Part of a small language model's weights.
Size: 11 layers, 5.09M parameters.
Architecture: LayerNorm before each block, rotary positions, biases, attention and MLP in parallel.
Training: a variant of Adam for these matrices, 253M tokens, 3856 steps.
Each number is 500 + 25 x the weight over its row's rms, rounded and kept within 0 to 999. Layers, rows and columns count from 0. Numbers have three digits each. The size before them is the row's rms in percent of the matrix's.

# q: layer 4 attention query, 192x192, rms 0.0804, rows 0-95, columns 96-143
# k: layer 4 attention key, 192x192, rms 0.0783, rows 0-95, columns 96-143
# v: layer 4 attention value, 192x192, rms 0.0633, rows 0-32, columns 96-143
# o: layer 4 attention output (transposed), 192x192, rms 0.0677, rows 0-31, columns 96-143
q0 095:499515495479523554501497509526481487514529496479498484525504493529467486469525553478500540493515530501515492527504449492507459469480474484497491
k0 126:526512503478557508503489470482506536516490514521475473545533470465526463488468477504503471521508505501459540510512526513498504506448506523466541
q1 114:518484492492516533513487488510488495478513499491538485547547482491483473448505502477510499500513518526526481516503472481500456489481474491493545
k1 098:481517465464490533485524506490544546534479503569498508497501506482506471494493474503490485517496500509484536543522504536480518530466487552499518
q2 085:493489523484485477471493502447515499540488514503475516463500538519513486520481553520472470487492484452471500502496498525516496505491514492528434
k2 126:511539511538518493511511516522499489478446495489472543479453491470510480527459494508480500495485489528489507475522518558492504513498506513493505
q3 104:486502475494528489518465508466519523542465506515464500452512501484506475490502522505444486514513476483462526490488484534544475475500475507489458
k3 085:522497533528467502518481517501502508485406510497470529479473508461498449549509503517479521478462497494471501505495514536509491549496478540514480
q4 110:493518486520491535471488513528529493516486492514513525488472518537513501543519484560479503476519542508539534503485522523480542502510513487503461
k4 137:503503532538470463519473550512505474444457484467481535522471501462504482533484499526495515505451479531492519503490513503500477506492502529492502
q5 120:520471518487507480540505505469474504495510485511483456481532485465479471447473519457514505506520457490457499527536463490531475508502510523486528
k5 140:479518463469525527479519460482521509526590523534529484545544482524481530473510493486498474511527512496528499492504493466478506480475501475488507
q6 095:528487492514497438497504499493506481499495472482504496469483473467503493493450478522541491508488489541462497514545539525524496511512523537508536
k6 214:478481504457501512498521494513480499510508491508490468487520486505511536475527505487540520502544516498525484467500495467494519488526481480507516
q7 097:506530494512453500523499524487448496507512517515445487535564519492466459512490515479484492503469479516499488472549545456482551502514513488510487
k7 097:437525504567518499553516487500489494518477500522515529478486482508494481485485492479509495494460494495506497499507479482482514507488499501500500
q8 090:534464500524469500504479532569521481494514486486508505472528523514518481505504523485534500476543478518541486479497527496493554479522482519505528
k8 089:461495515527464512510487519442507501514483488492530504523544514451493519514508469482523464514512541436476489495540542489515490495541482478473533
q9 084:518485473546452516509458526481471528515484502512472503504516495497524542581504499489484491497539471478493485472562495515521571474530498489491471
k9 081:438494482485493502514490464496464486481531503509547544498519505515523515504503479519484552457503493492470525487521538446502463504447515508537514
q10 072:466511497497498478467468449501503497456528487500522475503473476481440510542522562541522484464503480466507493493494480523509455472480524446510540
k10 077:553521503489456527515508520474539509477495510467501521518488477502498511516547533480494520521464535486542472553490509507492444528522502497509496
q11 086:460497490493556508483494484541527467515495511514518452523531496503479526456536508524560545497512507519516524499515526512464491488450524484474521
k11 087:476492498539504481518513554534498502466511461460506513516472503539495501504520523525502517498495478456527499475469531503477496498478554537513508
q12 138:478519519493485467449501521488534440540509476509496519494465508523493528563493506522508521502466494496506514438491534499469532531501530497493477
k12 098:501473519486499481483489520464518481480503496461514471502508488461530486462529510496526519436548506542533459554511486474477490511516504499517509
q13 116:478526497495454495487521519506494456508524485524512515537504508532501557545524518502520529501480491509530517504475498482472524524497516496502530
k13 104:481455475466503509495517525462489512521506524456484456524493514466505521469529502528498517488537502516500473526496487464469481458513495512529479
q14 143:514500513489535499522497493515487538507511516523530470496526472498453483418483515486487487515517523510476492489514466513526460475474488497481490
k14 076:501519492538459509488471486506493537523514519524495525508522529532509485497468500501476500482485498479488525536502497540513491530509513529499493
q15 117:517472488507530494503475474502497548462515480493513479523490472512472498447480488480542498513519486546508484466511468480522488489500494466513522
k15 117:500483484480469536524516494518531501533535502497478459531525484504449490512558488491499523484494495493494539523481518491469469498493490495524501
q16 131:496519476501501512486492499480514514536467531518456511473501516508492472523498510524442490497522494482462541502463489528522497469493480506508442
k16 094:538481548521476467514488519518473495488429498470460505435450506461519458516506514504492497480464500497484472501497506525532512517538496523509486
q17 143:501483510502511484485503535526493475486510475507541513538505471496464521479497494534529522506466502502537503508512510471448485554478531497498520
k17 081:475477484485531515505493526489511448503534489485549532580511471506520519518507513479532522519500507504508543532494512463462489461494525471450514
q18 154:487481508503455475470513498534479458479562438499479484523503493522502536480516511499558520508485506506529485495509517451475523506502508471512526
k18 077:473535429518524541497502482474516500525595515518513518536549489520495512494473475500487506515505530494483527525492491519496480497479512503484481
q19 085:458492491514467518501492500538497507454509487505492496489467526499494558534497524523496467497538513476481478490501499498495478460511493489531454
k19 084:498451459510464497520511490459474477522477544467517507488524463515518494547497483488460520521514495503472465521472462501516483519530504481498487
q20 083:506456508483519532488520540518501503504488482532522487541498489485471520453497457532533514512498522502565456475511500509481488495458503480516491
k20 083:514501488525496495502521521525525464481453491441506507469516535535524530544510508491489488472539499494477487536507517493506525526497541501509477
q21 085:500497508530546491426495519504472508491499508450531491479497485492475466482535509502503488512489535479494437511487465498511473498504420509518509
k21 083:503504509481503496497488468547512459526529495489496481549467467478520506495481478509521509488456487517506499482483455516527503489552483480511513
q22 089:478480497483507489543519473488529523526516516479514488577502515535541514499474500477522491483460540505510496498504479497522494529509536455500519
k22 091:491484501481520508452495521506521524467501488529466513477478510529471505482490540466515463501468473486463502464504517487495530485480522522518495
q23 086:511459503487516522519482506509527489513516515514474451489535494497488512407486521509520522503574540461508503490511471493491496527476485506500453
k23 084:500466464531529573516463482535515522531525498537501512515490487500482487524468477409458437523434504512514512439492518527516556524497550491505489
q24 088:491464492505474527523537524535507529492495517463523518532478489527517538586513505515508511527475566526547478520497531492492491530528466487519480
k24 082:493490507466499466507503511494475482485435478444490483465492497465546507527501514521511498520500511477463489547527490488556523498479508526521493
q25 080:500491513508524488514512509513492484529513460507505475494548519488503422472483519508498500476552493496512483534452483509540477514513475510452516
k25 084:515521489524506504554467510514520543470514548487551488458512473525472492459496522477524524494500540517483521461520485486495534487524497482454454
q26 092:462492505491531511490519556472493494507482504450499512519452479523517487472483475507502474534458509501468485495481503499556489527457526566518518
k26 093:557509526439539476503476514547462463495498490471512468463502475520524509492491479554520502468544489516505504533519494514546554516488510518481498
q27 080:514504498531494473507531503511485506532477490460485473491502509522509472461483469492542496468523506527494511488541514538531499505512493491505502
k27 084:471509520505480476530518501521501477511485501493503488527499479456500539499473463491504500454456516489492465451537512506504550457503504488508496
q28 089:524526506492474528517501492471497504498451488532548482503490502446511512583478474477496476538464479534485478483518506549504551489522491474495508
k28 093:492533505458493485452502501482527485491504451518447521541545478483520464504511513547468486506502471489505499512530520453464474522464517472585538
q29 096:451482521531532496479523482517495507489519468493518499522502482504485532436527466526528455464502501530499484501536511511552468471494534470502520
k29 098:497479519487435520489518491480524476455474519479491517466544502573525504551476481476515506488496495470494481515515477459490545476544517477501474
q30 090:485467539504512496516502510507526507537495453471527467565493460508531511500515503451478521488485554514506479567451458496500474486519480474492517
k30 092:497504526422526533455499512538516516506539492542522481492501549520454483516469526512489476502463467532476510500508458477473491547477523528469498
q31 089:519485520454519478540495504501495504483501465522531508484495520531524522499482525517499534458556456502480532524494484521512488524499516482492489
k31 089:484493486505476514476506499518529507463524501514460566499497449521509510474489532516525500535538476480506490493486486475460459533511518466511506
q32 090:487538532503506539506501497537490513455505484473545504494519477451508510505504511503484493513477476522478539503464518484550516488512510509457509
k32 089:441485496470483510512490525460505513520499486547495533508512500535484450516507527466479506526469484483498531464511483464487534444510525527498494
q33 085:502504482467532486497504487482486527484517521517530466500537483489468501483500496479483501546473480461475512522504519464533499507443490495529531
k33 089:483505530460551537512485488533481494557496523522473476498460505522501503485496515493473501490493516512522493541494458511455480495490505493461484
q34 090:506539525525492474551527474543514493479515478489458501486538503541504471532514539506510484456558459515477520486505542517518498530491494514504504
k34 088:495500505501515488564515532493498542472490556485545522481520491444518497427493517522517461520539484471514470506520522485467490518535494533449494
q35 083:518484501501493443510477483521503477513505504501515525528489502509548494505465521495494447545476510523477472508517493514482464497505477503478499
k35 087:480502504461552466493493515497484531502516509464535461447556526516481479462445479522507503530550484499487501420486519510512497549473467451538535
q36 090:525487522490539495482502504509471510506494482530525467531517479487519500520519489540520476539503497497545488487483497498464480524475484488459518
k36 088:490516516480469520463450519481552494454483496510507523474518509524516507540481532492525450579485555500491490504507464482428520517492505492572497
q37 087:456450518451496523487493519504499460470504532503473437518488549530443507537515495497478489487449510460553527500509516503497460481479493530478491
k37 087:508499505491510522479474504522551507465508491491516493482508473512515456505519474489493498462472492497537497548424486541492469499499525523499504
q38 085:479500530489531494518438447514477491481515483554535530571525508487510519465504526514523512443501452516513497513541475474502492515478478451499536
k38 086:478476499495567522478538508474515488516476497486529482543532522522455516489502551513489474497481466481473493456465520490441482496491514496499502
q39 090:513464489518458492466520495497504488500523515483485560478480526507478516530484466452506532462505546521455481543500479517497532454490511481519503
k39 091:490477513481500489489489476471479513488527473543502458504506486494451536511476486501461487474525490516507518455513537500538461527532476508470484
q40 082:488512504487468541469496545519496479473496488496503507516534509449445509500484461474491499518504533508512506482473549496512519477515507551506455
k40 085:456472541463485483461471488510467506516525467537483508504493536501505441542512470430513502502480514578497513502456449531529469488498476477475513
q41 083:498517463478483486526508467504493493488500518513485468477474508493462505518493534459489504502490503493539508506542482467488487503503502497500492
k41 086:489490530450522503497490508523504513537518488524518443509465480469544529523507514461503510507506513525497485469447450531496481494495465484498525
q42 082:491485531498503494494524495500546478437474506491507515529496518523492528602488501490500495498502517508545466463519524522461492509551499442510508
k42 078:501506486480524530496525499511550492506424496526474492495510477452487478483546550506474525503503508504491500511520527542509485528449495517512512
q43 086:458464523503517509481467498540518477493531504525526525493486525516495522516497472527474494499469486503558495554453490498481463478497482473488550
k43 084:520515464468545509465473513532485491512481469537535512524460500525485461501490554518483507500501513514491501508486471482494467474533493536474520
q44 093:493501506482465504525507526517482474516501478460488522469463489524485505516451520478538543509492457530448541503485510483522522530471532512498497
k44 094:477487489515444518533512516467504475472509517494508494500544462520513515479493491571513509509506507450476507525497507481492507472508506503487477
q45 083:504482480531457493539447482530530488482489502510488536497534500505527503499504538470511511524473516494552511489540545487495491510502460495496486
k45 084:476485514497554504539491506562481539467458513512546490518485489481569500502529484495465472513527520509498514483491505483523514513504507510479506
q46 102:491479499520483516500498463526489494454514506503491499496448542493519493605511494517467456528483471526538458453465480535480493496489470480525511
k46 099:551510479495535475472479493453541515507482527509542523537487528473512482486516482523501482493513554514509478510505518468499496534476488482524519
q47 086:538496492499526529496503545461521496524470486487473488467511480505538502501525451418488562491469511516511509553511451500487511544498503504513500
k47 087:493488510471520520487515479561489502525531490522517457522453507440490540481487517509474526459529480491464516471493475478508514509485510567465486
q48 087:469528527550493540540498521514512506459482510479437487507480503518551480536466510511494521488546454543509491475498518488485565486535517497532456
k48 086:530457498527501525478507519507501510493502483516474493472529518459501473491506536540517514493473492510480505500458509467527515512467462514541472
q49 086:470465533493488518495470518506495513462499533542527538480454453492499484520483491515472521469482490513510481522472482492501488451543478479489498
k49 082:532465506500468474479512469519501517535491488501525467486512492505460506540515519486480534503507538510513480510526473498523462475496524498497457
q50 092:526498475506507514491522488531539455533509464499571499482500479490525502489498526508537487506471491459497542460520486516500493499490511538498506
k50 093:482521453502474509541460523502529537482465567473540524510506523498538538501463504497509462507512497532493480441533523533497479491578508468512522
q51 081:497503500492510491466476515472487473512519493523497501513491533480493502529510516485508466496482476477540472502510477495463466486498473467505528
k51 081:467496464494504503483551494519530476538481496529506517549491507493467508497499504469510506480441502488497487468461526512480502502486486502535522
q52 083:495488482482509483502474493508513514530482540501470487487521523507522497543510514488496510464514535475514515499530551465438518512467509487512529
k52 085:485501472496493498488518532526477498488516468537494452474533491504491468490500501499489498523520475484512510506467478553498487551451541522472474
q53 089:524505490478523512486491504494502540519497516563489509497423531521539557512475516521508508478545503484483529477462443481434504521445502462489499
k53 087:522473473507515549507497464472491496482474516476548511459497532510509527470483531515435535505511486529502496527532487506505440523506514528484478
q54 097:461517516504541531480475525513485518542498517483476486521554479516478531487489459536525507466516469485546494485500513498521519513465507505503487
k54 099:533503522444479532467474507485458485503499487501486508475505496542476474477491519460517518514527497524461514520501497515500501465491477526543482
q55 092:477482496515480521484480458538490504444471534513532494518504518462491543550490503509459536475533458508503497521481516484496532490495487535520508
k55 095:479481523469505482481490537463490471511506489433488467493527494538506477532554511512514523504536521495507499514462493525513463503476470497494496
q56 085:518463504529481520486462475498487499499488419509488508506456506474487506527480513529496493474525504502518475531496498515470519525497476468520496
k56 086:532505489469533517503503490496516454521431523467544486526497466473463472503478480496469464505460477511483536469503520476520477518458537498515537
q57 088:482531509518498472475469495540521500467505517500470494476471497525511529498516476521506506471481520493568493492565529486496490506473500514513506
k57 093:496483523504508537535494534497491514505489499489505514507472518453485502483497508473501489511532475464470435517471519498536508450512445536529499
q58 092:508502507543511532515496460475497502488524494502484461457502500497478511542512509501522493479428516508465487473539501497501513516479528466510478
k58 096:518491485520524498534510484454513507489490512479493430493525512486491505517487496472469474456447498510508478530503516502491498465511467520539507
q59 090:464488524478507482533490472461481487482491528516530508499509507475506497463459500502496536472440509491486479478508534482538540520493507547509538
k59 093:514534463507578496506508513499476499539423503501480502505514498555494494463503506488507518461503474536514515497508470515524529492494554517441482
q60 084:501465523488466458519488455503483501550494527483551528499476483509469494535495483491491432492462566464537501486510501497522462528466526488476524
k60 085:517534489510499511515551488475520442488495494537509472517549512486478458506517491490484486501481482481502530534534536504487518489507527500480511
q61 089:503459493513512523487450491476492486537478487484497490471511505510493456458459502488521502508533503489513493523527420545490543491555497490489514
k61 093:519523494505487522476491503540544511495574488527507497550524420498467491498510463525482481492473494517515532438504517504511469510456521498545532
q62 088:513522502479527497476503508485493495479497495528488506498538527499514509467473516459539486501490484535510480502508461512504494513483485457503537
k62 091:496532515472549518420501495474514530488505483556495505527489469499437488472507509492501461516487509535497510477484526490495508530482467464541480
q63 090:481511505519464508511522485528533453463485506462506506498468483502495513583505510490497498498425525531507508479499506500497489500541508489518496
k63 082:538464481510514451473490507483519508505428498504463490490473503450506497491552537522507514495472487498484481510486511473521473477546496500491525
q64 095:518498551461497473507547516487476499514528532487548485515501473505497482449509481506504461504447483468497471467474479495480476538487492511437504
k64 096:510516494520470511488484470467503493547528506476531511520538507492498513487470502492523476488490489493507505493573499524500536474532508498538475
q65 089:524466448560478517502506479477471540521513536503461504499512475484533542532536511524458433499508497439530484482553487497476480497475522502543517
k65 089:500497508478529492543513480490481473490500495499583470528489490503560527529470464478495468489529537472494489499527484517515512516514469508498463
q66 092:493502511529478500507506477480467504511518466573495486500492541500470520486453552529510485463541493503454478525516463506510484495476509448495474
k66 092:509477473513547527532491512508511498470462515495502503512530487550453502492490539471505514505455482512466516468459517477530500457522501511506464
q67 087:462537480472547474492509491519524498473499503445532517526498493528472469448481532504525497457514512530488492498502489462537449516480492497493550
k67 085:536454514494524472450522506493521519522540506531499444476490465487470505490525545510544503490492465520474519487470512519475501465514498500453445
q68 091:487493531494471471541493492505487528493494536505512499473525506507514485545501480490468520504479503515514469524498513459466515484502479515497496
k68 089:480459530518514451474511492464429477556476486503502442528472476481494485488501520531483487509514482504511479512492450448495510485516541497481500
q69 088:523538498539498493524487520550505522433494535460465496527542472516552472533520511498488466490544506502487468461467546507477558500502489540517486
k69 088:472473491534513500469509507465493487485523512520493484465538534464491468491518451510527498518504478456505493521490526474477555533460504503513498
q70 078:504516513479521454509523531472493518509504525481496498434442509518458526481481495491530498482499506493506525519511459479479481552490525501504469
k70 077:475502498477477496492550467524453484488540499493487489498484439475517513485502484489472504492492503493518478510466456508537491492542462503506497
q71 080:489476497510511539560491518505498549488487561524524516446490500549539480526498512489489513478524507446515483517521486483541521487467490501533517
k71 082:495521510485500541502504507484483506497527494513490470519478445504471495507472530509487459521523531515494492546525495525485525479442576500474496
q72 086:513498509510527544443514469523542486509484486520501495516475513487461541521509449540501545497502551495507529482509488525477437486509495483536471
k72 088:531480502532489507492517507488571475474485518470480528509499513476524515538493540505495494461479481481471477505499515523498487478509524524555490
q73 087:479489490506502533531485478518508466474468508469462509541531505504458503550485519486507555485475482538484542485525562496502538486474505551500479
k73 089:498477515485535485539527519509486492507455526442483464469510526535530508494525480564497509483501455485521499498479535525514469504455497502537521
q74 080:506480519454536425492495496490492528509514493506547481500536511538496493502488534499491515539526508469464466565459481532494438527530484501464498
k74 083:527518494452479476478476494523536495474560520521499494517508441525491504494494501522519494530435492469498516458496476497458497510515481510500480
q75 086:509466522498497501485499509522516492486510479559461523503537541479511513468487493509493490468511550520569508505513476479450474539464483441479506
k75 086:481494492531533471501545486493494538488470508509542515527523507500502504539488496421501483546450509516469508488490496517529478514500495523519504
q76 096:490550521503517493466496508509496506446488501464510548492503495481495458503527469516521494493443501490502520508512526498489543492523499495487500
k76 094:495512497524459487548503518491510489505498501492477503510482507482464505472523513486437514502459459501526490512504497509529492483497537528473488
q77 091:479475528496495525513534518465481473444500484498544489484502490533541460517494484519497492518475436506446491454488486497479562472506552509501526
k77 096:512563452508462487496474517506489509529529475506484547459505460530466521525484543573516501539506516521504478513490490501454487522485492497515498
q78 090:486500481515501540449469520543505498563472483512479527543514522480480507537512512496494500552545501532533520526467496492507471461535487515512513
k78 090:522474483480519484483489494506510479465513513515548505503513532526498475495535483516512532489483515538479504474527514498480471480490471475550499
q79 086:527502485508483532498461501527497423508505458536523525497502482499509559532466499482525487510446486507492501480539522536466504477524500469530518
k79 087:469491442489493544525539516506519495507439538522534504502511505521483524514481489482482491542518505461514501469497526508470478515525494459541539
q80 094:478496504527446493508512487479486507486492519514458476493513524499481480566447506476486464475533520475465469483559492521508524480463530516532500
k80 089:526484501479517523499492457495476450523547492534482458516510464487478472475488497511482519478477497519529492511494511472511460526488510493504514
q81 101:509493508482476471537491535546496529513479488466493508547508483552504525565486506496535473511537535499536476459513544512493478535556502499482498
k81 097:460472488483463498482520511497500466487488503513485485481534483458510490469513502499537497580484502455466501514525524504471491489488520504542515
q82 079:477501514524497479486486471512474493495547514521525513512523490454478502469531499472482493454475441496469482522498502530500492470489468509498493
k82 080:501487541484492469462484513499536487479544503503515497517554553546528501466546450510490495464521528504522492460490499458527511524524481489434485
q83 097:515493515476485460516516508521496510493509482439544491511442475509495494503474483489488480499516493515461485532468470519521467470511497495470489
k83 098:499508519462477561452480481510545490502532492548477480489540504483479467515503486547482520501535486518493522504509495487499502518464511462526499
q84 074:531451502481495511524512462544484488480505490494524491481472515491451528531487536530503521475496515486493486505532497516478480485488518484512438
k84 077:479468432520506511504482532512526494518522548515522477568471473508523506491521514502490472499494462500497502436465507508516485492508476494574507
q85 088:527497489507486490522516479524530477496480497469516506489489482472523531554527506505495500489446546496539477487502491484452521525528496481519486
k85 086:499452477497493452492477507493486500504405517473488458510458512447517527503532517499532512508495497479490494483499483489514511514556517482505537
q86 087:498471541479454478510489485493471465488539500533517489533506493495535501504481511482511458544504464476522501528503495501448513508509484515519523
k86 089:452570494494525550496487510538482508509470499534549558485557486481487436488471475499467431549475544487497508505518487466511491510528475459507496
q87 085:457522532487487500462492554499508464460496503533524473491489486500497497553537485514479491532495487543515505449486528520503512458490474551498506
k87 085:527502499503518482490466507462486487504439469471516502471552554478516477506497496492502552479530531469490476546472523480507545479508505488485494
q88 083:468472504493482512439497504545520473534535502491521477546524475477477509487534490467505503508453550478540529521499463486459451471454490505507493
k88 083:515491488490557492489453494516499499494477517538562486507466549516504504515492500488493495485473494490450523445452515498510524470519508523507514
q89 085:504488474531482505523512512503505550462506499465489496476485524539518465495463505555490471476526500514526453507464498508547509517525545472516491
k89 086:545518484502495540464499502473470525499509474500484494505514454442483466513513517461499494465532544493490515526481517483518538493476504523479482
q90 086:506462493501482471520521467557510495493487518465554485521497472524482501519502518529490501516507530511531507500469530486453478544504510499524517
k90 088:487453504511521525497522523529502462527476506484522460511487506435529509504502497492491469504498527493511456453511478489460499554517545508449461
q91 088:521523484482497487445471510515499510536483494458537512478518500499490502461519474505479486511468533519511491489515462488523464518514504490498512
k91 087:510489505521491443503512499458511489507523481517500509553485550467494541511497477490513539515520486516459466468519503464520498455543450461486488
q92 096:480498507538511517498516492470489485477491522532456442458535502518537443514505535515477500524537450487502489474522478513478520484487510518505490
k92 094:521529505505526507523468512519492505464522475464494457490522459475517487477495508514506469460501530440502476504475525498521526518475513512514514
q93 079:502478479450464495535542509471513505486501468446488489476497482475532547510488505473539521544503536530449526549535493502536507534521525483484491
k93 083:454488483507497518496498467463477520519465549499521515507513465495494526539509503467494548500512483471478525498505474485516531493514534513504483
q94 097:502501505488475493453490510523516461538491474498530474527465512496514444497480500546525511505515536514504477455479479501462527538560494511485522
k94 099:535525446522502503486455522540485495518532484511533495506533532453446503489487504511529489518457524556498503468501513513492460528525508491493509
q95 086:496501496518470485511479526508512509503493489532510506527519483499529500497518510467504514497538512528556516528497506482483492482530525496523512
k95 086:480499483518487487419497537506496498489538459548476536488458489487516473538524500483519501556477490503497504488465507449461487515449518511517533
v0 097:477531493472503514516494538525523483478520486460520467477493482531489510501472442518521495492491477515460498507548544511538517491521509519481485
o0 101:467480473497461478505531530498465516500493495524491532457496539483498493496503545435462475522499457453504494510481536505486521481493477532502481
v1 110:500500450523526482495535483549508471509486500490510484482497511500521495533463521492494500495509500533473529547506521510516487505455513494484542
o1 111:493503511493479481521519474505506499467468524508494537527506526517504452495514524526452483487567520458489508511475520536538495540514475526543505
v2 082:488553488516535522509507465487532529465523496541520491514476516508495497488483452494489496484539475497514499480504542518528527443503497537440500
o2 087:467512474502431466487488491535491517498554523549541507522503532515499561476494498464502486548491533516537458479515518457488526507476528502503515
v3 110:505546529482492518484506452493499486488510483570469510496471514546479507474490474479504466535501553473492468513510507507548531485494496516477497
o3 107:506480486467472522460477474547529513467587473497481539488504493545484521494492458431496473518509525501504487530518535561493484514523470456462543
v4 094:473484471522504540461510515499493544519489549511467506474502479509475511475500535474497473546507542532527474491483431477486488519491500496484501
o4 097:488474492456572509485494503498570477530491477482540519545491490467524511494503504539521514498491565524522525535466470470477454523496500476458544
v5 092:490482543536512486492469482491502500524505509500485494522488516454514477494522514510498532489503483502542475489451533524498499470528528496431495
o5 094:502462497468539490519529475503479509506487490504554479584503506506482531520480525471493513520519540506476462454516460502531517535467496455469508
v6 120:497564495541502530418511506522502502529500506484515482474494505474482478497490541523531478494506496497503492509536490500499460513498527495509498
o6 118:513466499473533489499516495499496484510494442463455475504501488493476492475499488515513537483540535529450520516490488516476489510507513504474512
v7 106:496481495544480523518512547501486494469499493500486482544491449513468503506470499468479543493505524510521462465534529513541558497470511509492450
o7 106:498465469476520477480496481546487512517517433522534493514470517475486538466539482475508468480488471478495434526531546503479465471499482476541481
v8 093:470466473538463487505485537495514510528496452559494525506508450498469493520467456482466464539531470487462496471520475490512516528477502465483526
o8 082:522495496475502470533478517500494477504511494485455480451550450497549449472457508498516504459507503513523459468506515502484514478513536479514520
v9 089:512482496513538508500538511463553525498492500553466495532496493512491499469477466536500510513530475457477492460475539517509510513537516511445492
o9 090:484503434495492443512451511530469473444463567510512505443520500515486547488509501474504491531480494515514496521539492445505488468476541521527518
v10 097:509514511549471510483520482521516476486516491478515491521498506519507467449526511536483516503499474470485501512478470500499457508513497537541494
o10 092:506546495463467476502466503528475466484510482542456491500516473489473526509508499506522542490536504509534551561509471484502489494493479533479510
v11 089:511478473468463501502491531493485509526487492474473514502504483495479490526475530505480571504497515520502482504500507516529485537497474503515485
o11 091:481484505499440484484496473561497470489469500537543527478522496483461544460519488468494456499528460499512471496555540515529464469546522463525491
v12 092:453486511526510484504473492511532465515487510437502521526512511521510495527474517492488509526521489519519540505479514486459532512535462456489526
o12 088:484534524538493459544514514458529506551502516522512464460521496555506514510490526517560510527525521502528551430508439478521469507480515493500488
v13 106:522528499499507509517525502497461540507500491524477505462520494502476476498483520524521444457448492483500503550546480492505536562513504498502509
o13 108:449507505502496561485487521503527465529524514492458485481470490535458509513485467473507510502504499502493470535532488533471475454509443505497505
v14 098:507534486489490527523485505498498492514516463531520514476520498498475467474506426499497436494517463527497532480522499485544562497501521504490509
o14 095:500501496493452495511496491490508521504545505496451494478496506489538500496484516481509476484502494452501508530468502519489499481468494535511513
v15 083:485520472525474497462468485506511447515505503487469531536491541469525485515443545500517502471494500463500524571530529491544529542484510487485524
o15 078:446493503493450452543484453501488525520533520529515498542490515502528522508543513487520489552518524491517467490484514522544473496549485496495479
v16 107:511524501494450524469487502462486453508487471522517516539517504508487481499501501508468549477496489511521507490513505496510519511481480504568447
o16 108:520536531491513478504497449525478518540497443529470504528498481481508515478493491522514498452512514491501474550461533515511446492503503494500500
v17 104:482512489548571507493461468471473494472503476501488502529474444507526476502505507498459519478541496480524523519453493502491543492463475492484516
o17 110:488532520557509521481516463559495479453559524490519463481504478513519508511485466537530538482504532480482460505536508521513498482515492518572511
v18 080:501470570484483471469521519480501454482511515544498516472455571515538489488533488498533513488487482489478473511531480514503526462511504485500459
o18 084:512483482485481508510495504521449504501477453526508518534515513498452496521464532478516511514512462475485507511504528504519512531488488453513487
v19 095:480529506499535450507450504487435456533512472490491494483496528467512511514495516525479476436551486511473457507484519497509550518516498508491523
o19 085:429490519525534502476497485492465513480551496468488470487506499509481496506507504498536529546514533512515514489483499525502498483499477559501443
v20 087:506480539473474487481529474522468501545485521512475525508501529465502503536509562464525481506448500527549479493544450488499489543481542456539461
o20 095:497504491518548573520485487499539518508432490494525522539485475504487490523488525530479493491472493498487483529498524534512500518523482417490455
v21 086:447452540484498471537471513500520480500506508457534508496484528527468535504510507516500545506541486516502481475505490498470507514522483488495488
o21 082:519505497526466493484522500448467531522516487520499473496501484477537496490489519527558473513477493490539496460547498474506484552498515505502498
v22 115:487435546483469523509496554519510458491485507432506522501475491448477492535515537489533461502484502518499509456523510490458506506526512496521489
o22 117:492476496506525494539495502453500485531417510486477474518515525499482497509524507535520491494498435464467539500521493470526501473499483507500457
v23 070:488495498521573522533486471464528504492503535483505493460487493548489491455530468477502511472519504528506458523492504515481538476536471512503517
o23 074:483495490519479510482491521512475504518556510488511502506508542507476536533497515494514509532508542460564514485511474488492471549476452518480511
v24 088:502451516458475492529487521549485486505481490493510517507522497482500509527523465492544495485499551490526524511500485496489501503522508481498515
o24 094:514499507532515513531505478509503535497382512515491538493482491435514466469474530479470504506506453494491486469515522514509522508504515468523483
v25 106:464551496510504497466526520472521528447521544501463509496473473518521518488485538500467450512493529527506472478545498506495518504492498494491486
o25 106:487488495495524519477475496556490521503517460506527511552499531528437538508516482500517519521483538486534497538485461491455453536510477481489481
v26 097:466500470529525527483473445482523503494491528517476546530500466542498530489470516496477490526492543504510468488500489472515498484490504476509497
o26 096:462496494511529499477488475551557527461511507553527502538461538493503520539522461485534485530447581499542481496508484488477489498535504492512509
v27 117:505461495502503516541520510453510517473495501547493501512512472503487503510478448445516471503509490547529523461513500510502576501531503472506487
o27 117:495494492489545528505436520483485502498507504443496502476519505502542503492514539525481458467449470438506437508525523475514518464516467506515492
v28 115:563493496482532468488483484496484489531516499534490494484460564504482520491478515495528435500464498461493434480513472517544514534565544517511480
o28 116:474478463483499487477474545497503479499511470490492519516491489552480483497532489485480513532487476505504558513491530506497483505506478480446509
v29 104:554463484478486495500505525462490520493513525553482489526503461496505487448537458510525509487499553500477508503552527509479477456487515531518497
o29 105:502495478472465531476488498536492477435485449543473519490479531505423524471503501475477521501504451479491533526470508483536507473467465522496522
v30 103:499473504470509522526511502500500484450505446447537500509490501492506522523480455524504445500497520454482522547500536495528506485515500504466507
o30 106:465529509568504471546487511483482520483486585485470519500496524486513465501507486507509503528481465515496518521490521505464569454522523544528457
v31 093:517454541477450531553512505549495487474488448496557461496501521499521502501477439495478518494541489461479530499524546505547521506540500521477491
o31 097:540525478514455470539523507480466515523467522493470504494511519466512471462489509465448449492508415515506485496521532469529550500476535534514474
v32 095:513524515525532478549452477491503574469522472512498500470485472470544498506493503529465489502494485515509516437473540501500475448479490521446529